Each number is 128 + 24 x the weight over its row's rms, rounded and kept within 0 to 255. Layers, rows and columns count from 0. Numbers have three digits each. The size before them is the row's rms in percent of the matrix's.

# layer 4 attention query, 320x320, rms 0.0387, rows 38-63, columns 160-239
097:143110093103101125148144108120132077087108156073139148160141124124136143149153120122125142137160169110148114116101141161158091104162127167145148158144127136115111094154084137153103116123120133143120137094147080139103143170130172114140062116
100:112149123114131138123153135121147103124138116116116161131121159114183149118146146145116134147084126101152116102108122125104147126133110114098144139157112122140130103117104070076134121057076115089124113140108146151130156101144134119138118170
092:127125136107137130100136132085125097126130129118146123139093130149139169106086150078143111113157134138110162127123136126114147093145146105078140149124167185140121116095124103121094133130095140132141143140099103168140102144072163139129173137
102:137135174143126129105175120099126133114120075117130087155089159111135115098154143171124152135134122107133160130120095118108104104113181097104121141076114128136128131120141140089151196156111097126147151130160125111141128155137104110123143110
101:141109131137128091141136084146154107106123139139140158117140107134105145132161099122123108112155183137174062126131120150145120124128141135186127085141130111164119099119173107107143098124150097074143098136119126147092115130165154151135143157
089:151133150126158134124117119161088152123094147128143163118116152141171102140129112122166138110143130136117154121135140135123140096116181145167102117115114109143101120102145131115177116119121101070114152138139106114129134115117127116140128118
095:134100117149147132139159114160100185087103116135162152172141171140170102117152093113109097159109179120113139109146117081144123116151084139130083095122103132169100084139142117149060119134115106165128136150095125153190123114139123116142113113
091:161135133135080130136159137133121106141097141179109109073124108148091172170129159107107109157111109159157128109131147194170120101116121108108112163163106124124155098133155126166147119124111113146160134136108132116129142103102110141128088145
099:148180153128115143116106125131146141109117105119117120156136125107133148094157133147107126162132153091168162153161128101140184114149153146120113108155176158103094120064147134127121130106115123139173168150174124118120099121103130146174113121
091:116136115139079153138132123127111118131160122120144139127119105131123153131091121111120106158159161163141124127110129125097146142149134111145147148115114109112117120093085163137123117175131151125128129104140107093107139064125133158177169122
092:145140113128165178146140154157156151117109118134085114083114106118166158124105103114078115099101131134175102115126098106158126112100108149125131137154127108155129142089136128131178117142150141073143159119119130165110139179105115104113159131
092:144106150100179147133130112178166130135154160136126111094150154142163104119117099187131089121119111173108105149116135133100142120139172106101137152142113165151137118133092126144171131139136086119142116141120114100135125130107144116122100137
099:111098160141135122156132109149155135167092147123108158140142132134138126122071161069121122132126157130054139151112156155119126116129127128150121138182117115135121093102094129135154073104139120140126163181128139093095167109150120144190188118
094:162138075113125128147152104090147155104096093140165118114164101109157133159106115088146106086101087157146116097141132198127144119127131109152120143114102130130138115155089132134143079107176151125103137120112127121139147115151139118134129158
091:135129112121161164114133130130100127149115139113127109120091119089100139130089116111176126105138122090155140121113114083095120131122130160160097141149101157157149142112121122165105095084133132091116135056097140136124120177104120097143111116
098:087132118102162123165121143133125120128143157123178116167151156146103119128124136153110124117180089144080094105153154132110095141115103066129154121156126123148129146126124075166098127109083113137085110153134127119115107111136101134123116086
092:140086178135136123132106148103138107144148110135104137108104123148135063124121103142088118143111119135127152151114118119147121141156109126082103105147182142120123149157074107141126152148187128124121101113129145114134157117129126102136150139
089:135092123155122135140098125121121201132124147089139141132062148154127119149108152127127078105115155131152137118111130116130129158123137136116163152150097122100127162138120113125131179133131144126134165101131087098165122108133112147157137127
099:118120120109172131181124122133152136164124128119171151139141099190141158120168114130094131153104115138140096136101125126124106135131110145137140117156148099129158090163092111110154094143099108108176119155142127123151130107129112118118175130
100:126095138167141124138134138075134143116138126130144147119151126101156114129139102098143148079123128162093172136192127120141120188143113151143095132115106158106149152099081130131127138127143122133160117111063114153115128108157153171107075121
092:104132124071126134103104133121109141141126148099096133107145143153145144150103136150106133114109126052127152107158093124089147138133136113134121107121116104102182125209127111118124157094116160129145101110089120116112106114104071159114156125
087:140115094093095101117162138157137178131136084178140122136136127121109168101107106120071109170102131108100136138150137091146137144143116159168104077158140147105159146089126135183151070133112126160144125123126121158137085132133154094100142138
095:116093119144094065086140145122148148126113120174147107121108110112135186149121152115145113131122156130137122154102108133153095113132092120140130113136105118121155147152133129118104131078118172126103127136161126120189148154147128108121129126
099:142116158106085132157128077140149120118144130131091166119103136130138127138071122122116152131164150139100104138132083117130190140176113150087143134137120115172133090093098108140108117146062144100097126151106154117100140126097113086116156166
097:130128137113136123112092161145087167125145127167118145146142124132135162158138164147132156145136139136125125169129132118158138122167157100151150151119160156093091137157156109144133123144137136134112150143096135171108148112082138125122133102
097:140168132063129132104139143135100121104160183134083105099083137172111134128140159165130107151123126094117156100122131132142101205147123144127105140116116114176111117085138114112124121147174138142098119111137126113085090118143173132105165106
# layer 4 attention key, 320x320, rms 0.0396, rows 38-63, columns 160-239
095:134101122131131103120102125131131128116140144120130112153087133137093120120132104108137112158144135133155115085110159139131183122152136128127150131137136087149157167093134140139061146151123130153131150114149109180100147090160099104113161125
100:140111131119139157128133085114129122136148109101119137169107147129146084144138129093135112157161132151143115115160134137130151122118177127148153110150160128142141107129108070100159118125109159095139119158100130120118173114112106133096148121
090:108145137130101079147148122145135145150113154142120141100081107137129115107167080131102124143091114122102097092164147117139174175159133104137120132114153136126121114140136099148132155147121112128122099145084139154136145124062142092093151126
101:100092130166144127128137153071142101099108078082111145184128088103169125137116156146124143093096133074144139140123115107115107148092146167124094107139123119107094119113153149120072136123131134110104139086096089115111115180145106114169145096
099:156122158062137074128123105121118114143145161132174148121122086097116124070128133099163116089162150106120144111094148142144162144169117124118119169145117077127116108103136148139147073140156138109078151112119136112141114135153151168099081108
089:110117114140146160102128145157105094137154150089155130159121153138093108091130113115133080134139089115107158092137125147138113089119129104148159121159120079103091120135095142143105170112091154160125140118118148128120127154090120078060112140
098:144130131149167099132157170118112175144136109178173158130186165086151114070122106130127108148124101119114140147128100134119136093128099138102127158082147135084145112141151148115129145180144175105120137184114141145125122130109143098123134147
094:140141127119155155110123143111118100165142119123169121124093109112148134153116131108110127166173128169105100113110185133123146132151082156126131121124159163112132108121121125102120099136123109118109105127122119124133120102128114143120143147
100:139149107141111151109138121134122141114073114113110145133141127096128125073137116106138092162152097093104124139127120137131069128138129083113112136131149101098132125141177104131083165120111094115154164163141114126147129116106123110154099148
091:114146137147117121119117111143158136084130165088110116127122135077160079160099139141139190105122118099122128127153098143149145140120104130123098096146132173156105112151089112121124120113100100137079100127083151103133115094146083119123152148
090:183109128167120155144133168137130127149182133117117118125109148127076157138179099123115111147089140165106116121103137144125123158131157082117148138144149141150117098111140107119131160122163162089141134122094066131128115131146124127120103106
090:138117102140088144111155112104176122123120166142112133125148096142118091106117124114108093137126121104097131119107099155077105146098121164119125163143139139103121114146136153153146163157114131173137109118126123132114144144104124126165166171
097:116120098132135113132150127118123095119112148102147120134103151107147148160135152100116158100127152086101126106111137122170096133128095103169093107120111126139155119161115154088097104082127127112134136091103092176153143117117161122146107137
092:160107106110154131125162160119075091146151119154099123200170110113149113125141159120186151154207129144133139122123125140095124137095096105135128095125080138140126123155105133107118108173130095139151122112129163124136114141129119123127119100
094:136105105125143107189099138129115112144140111163146133115108127122093114149085162152133159149089139126153148163114156139146145173140150132133152130145103153158103127158134161157128159106131121139086138145115128130124091128162110142154106162
094:133107102126114103177103102155135135159124118133103138140149133129157113112104139138167154135074140140132170123203100116150139101082107162146134122091147152157141132095133121103167092104108140162115132102146110084126145171109127139126186094
090:145090149113132136116093142142138117100078112116119121110134164153102167130164163105126130118150139126102152136149136104124134165156144132142150118149148155121127169074108141148115138188060134119131171118134140126124144118158121106138154123
091:145169071150103143134097118111128111091110113108106150145124167160100152160138151156100141121129135129122131164112098147167120158079143103122093118125126117139155167097132125129073133110076105110097110119125152125120175099138109131138112120
104:121165119146144160084147123128127149156137135184125142139111098115187082141091128125127141161118122098137106114148146110122134146132120139103074146144139108150169128129175143135111083130143103093166152110104139151146092128094126106147134123
102:124175104123116103140166185161135100142164117125133127104153105149098103120115155176143097129137095094157116077104169100103108096123094147146105151137118175173122112114148095119110125171152148123134108111111133102148191162109133138098113165
094:118144100156097133133167100092118114149148104166125167090122100135135122123110121092119154148074145165116110176108135117130131112093110118132111124141085141132136110133118125129185114100117138137129113133101101175136106135147130160126142147
088:120155104100139153146113156095086138117101082117099147120191119125122120154104153157121069108137131089132189148129129131124110155164150154116119133095163147118147143105141135115153101151142115118126112163141131108069107155131147107172102113
099:133121109135154150157121157120113122109128065126151097113154162181139194127158146154137097129135162162138177114100114171104174148128132106105106145105113098185104169144098156149152096155151127146132153128157119123106120080081139150120140125
100:107119103176133091179143118093118141150149115123138132106130133077136108144154125088088109102090136156144120115156089146127108149135145149108104112118113161096110116120109103194111134101104119118183102109115098125157129136147112103146117132
104:141122125093146097133155126166145143142149122108109142169129123118152139084142123080126101145125145136109121134079156112131116096154113159145151108122132159170128170174135137161119147080117144131128130152136138122143098146148146105173138116
096:152066118133149133106100131125125119126144143118160091138143135096114154130105148145124140133132103116155140121132142141121124130136147138119153106116152107121084120134147115178100073165132106090132108115091125135139125121145109112156137127
# layer 4 attention value, 320x320, rms 0.0275, rows 0-14, columns 160-239
094:122113147136155127118101110135153142077142134131140126095165122130088096149104117158108133116139140165137117170107133152152148096186128110069141087100097156119130135171118116131115146114132102129109141137116121117141162143129156106132111108
090:109138141144115131101149110148134111084103130103144106164107120149115100110135123170143171139103153163088163140181123124150125152147144168112123142125134145107119121137181088122119159136119093115115146143124102156127096172142096126151145153
093:133084098078123136079127135148138126133126114129109128160186128118136114133116102140107163129124133136151184113093135130125128203129138165147144126148086141126076177126126149128134127116138101155130148117092120134108126089120133107091108156
093:092123165092151133146097117152179108147131160133175152137140173147120148145107141140116138127132137112149146175164132129126100122096111168126124149153108104139110132103106138102129125152111138105113108143144132129114110129128142149169161131
098:149185129155103103195171106128136112119105133104115116123116122112150119123141120073152120145110153141095136090107117107135167098132114147154111164129098148149119124143126117147148136169132120142134146114166117087173113160104099118174145138
092:139146132151135124119142146087127154123117186131146134102136081139139126150114096137112149135167139091118168137153142150140106115151139102133148086135116091149105131129144153135139153113147162150139142132103134114092097132150087117141142110
095:165110117134080173140089140125096159133145095123161143131150135136089098101130107158133120121126097109090124165134161107147105153139084109129109113138103119117128106142192151166131118143099116104086116120163103126122084126131171150103104155
085:140137169142107138114145126153140089159118116083129123097137087143081153123127135128126123173184090110135090090150148116141127091096089169112119096140131122104118131122141148156121123090129186155106134103100117128144096117177096081097141140
099:119187102139147113103123117133083120132138159117094156127145096137092111087126097139160146103094119157114125150125150083135147118120141115127099142109167140087148108162130111124128136115123183064164146129129147110173191120122115161108092117
092:105106101104175137176168124136160163121116134159132121098132106164160156147047126102129101089113117131129184122144148120140104102139196139168181151125110128175146138120119103111130133139098115129138115131140107090128151143167118131102127106
102:133146163117151137159099149111104123155133136112118128156138168072143102108158126145088123098105104124116128155120111153120115084106130136124137134109102095112060089123102150142131178091123098175135158087143095071084131126100117104138091144
097:133116144151136133115135109124153086121111136103078137152150103151154122118159118145143107116115111130154157107120062135095147148108105159115101144146141157098161096093170124129120117135099089152115127116124138186109166139166130145139129149
096:122140144127083141169116126150107142153153089151104110135137097108071106143079116145132126110139142125167122145134112132196102130120177113129136124116111131086115107150130134106147104133154153105133148156157126172107115097147096144121165141
093:119115119092117122157165156127123111106092147103134152083123143105140133110097129076116135153159142126124128113086124130124107122115128110134155089127155131145137138145096154113122117087159097141107151109083133137128131120161108132117162133
093:152102167137149129096141157155148154134126108095140098114124177120123143121168111162104136122120158102144146090083094124080121095146144128133122153095094076159106159132158111128115095102125113120158173107139103136119095164111117101159150164
# layer 4 attention output (transposed), 320x320, rms 0.0495, rows 0-13, columns 160-239
087:172178131147115139111157111129126138158118126138115144142119118130171115082131137076102129142119151092081161119098124144137090144101173109147125127107148138137138102126140152125133124152152124105142137134111111138097121105157109123137124145
090:139087112100149134132120152166142163122115157104117124097125135118131107137145087125148089080093118143165108079145111115173119133148108151180178168123109108128109091137115136135141109154116138156101065135121107147133105176127128111098111108
090:112146136172096109150130153126114118105112147108115141150081142094106111135143138120127141130149108115148112153145109153127124083116102119131162112133131137103141132105140088108146155128097120093111143126172126117149151067158124084072096126
086:152082111161126175112112155131157134109156132161124138140100157172125113110141119170153157139131105152188113111143129110161156141199116091109160117139083155078150071143087114125147115122126150142124170148125078107116090104106093131077132126
095:132127098110124174107133129122127157093091080138152114175157106122076111117115131151161126169129102152180137139100137077131118158097148100112185125080140137120133145097150140122102132159112120146134129139142156112149143124110133137148145102
088:108140106076096139158102134161165132156117106120121136137103141134096119116149149137113147144099137150137084128130110118141166145113096143145149172144109100124123140144141104086141112156089092144081119128152087118141150159092135127146114109
094:146158146126132118125135119119083125123115145184114175134130118114120124123131114114159129148138144164132132096112120150129090140133184122142128147103103122154105112115127118128135089138146129172178092126151094145110139137118146139168115089
091:158117094125122124106088152132153151129088113135123131112105168144125108139073101142127131093131109117116152113126076099163125142168135130149115130110108136162128112145140098098140157106126087128124093117133155163119115126126163140098139201
092:145147132139093163124138108130108100117117131117139119136154169153142109151128132160128133117134154081093107079134116186084136114130139147170121132111114121170119116121119129114132139126126107118083114083117107153112122126095167101162166085
087:111141158118106150128103184172113108126126116145144163160142127117135112119197116117105110171141107123178154133143104105116083147122109111079113098116132145072092123141112155145101096135105161178122159142146147115109110145139139148138131132
101:136134116116078127131148138125140068139128180182115184101075107174109177142123123133124154140116112143126053146139136140143167124155109174119131144120118136110146122134099086136119146140101175099121140170129166120123117135113125114090149123
096:110140136111160112164090143106097156104144141133163125140125141085109131157135127116099118127187137146101162119133122123170138142122137102160119156106094118106123173135136131147158093119149122172152131104131116111154075161093140099141099092
086:137133101145114132124168116106125145102156095113133155106080119148137135174130139138129117124138162147115131136154149132126154118164142132103095169150130118113146176163170114132138111128097120161109107113130087138115142161103153122135121126
089:132101167151136127149092089133157122126146134131129147149120116111106133061142103176140094164090095152101167154145127149129112135147185128136124079109110164126138141096183134147128136154098160117117117150144122097126118154076158142111128139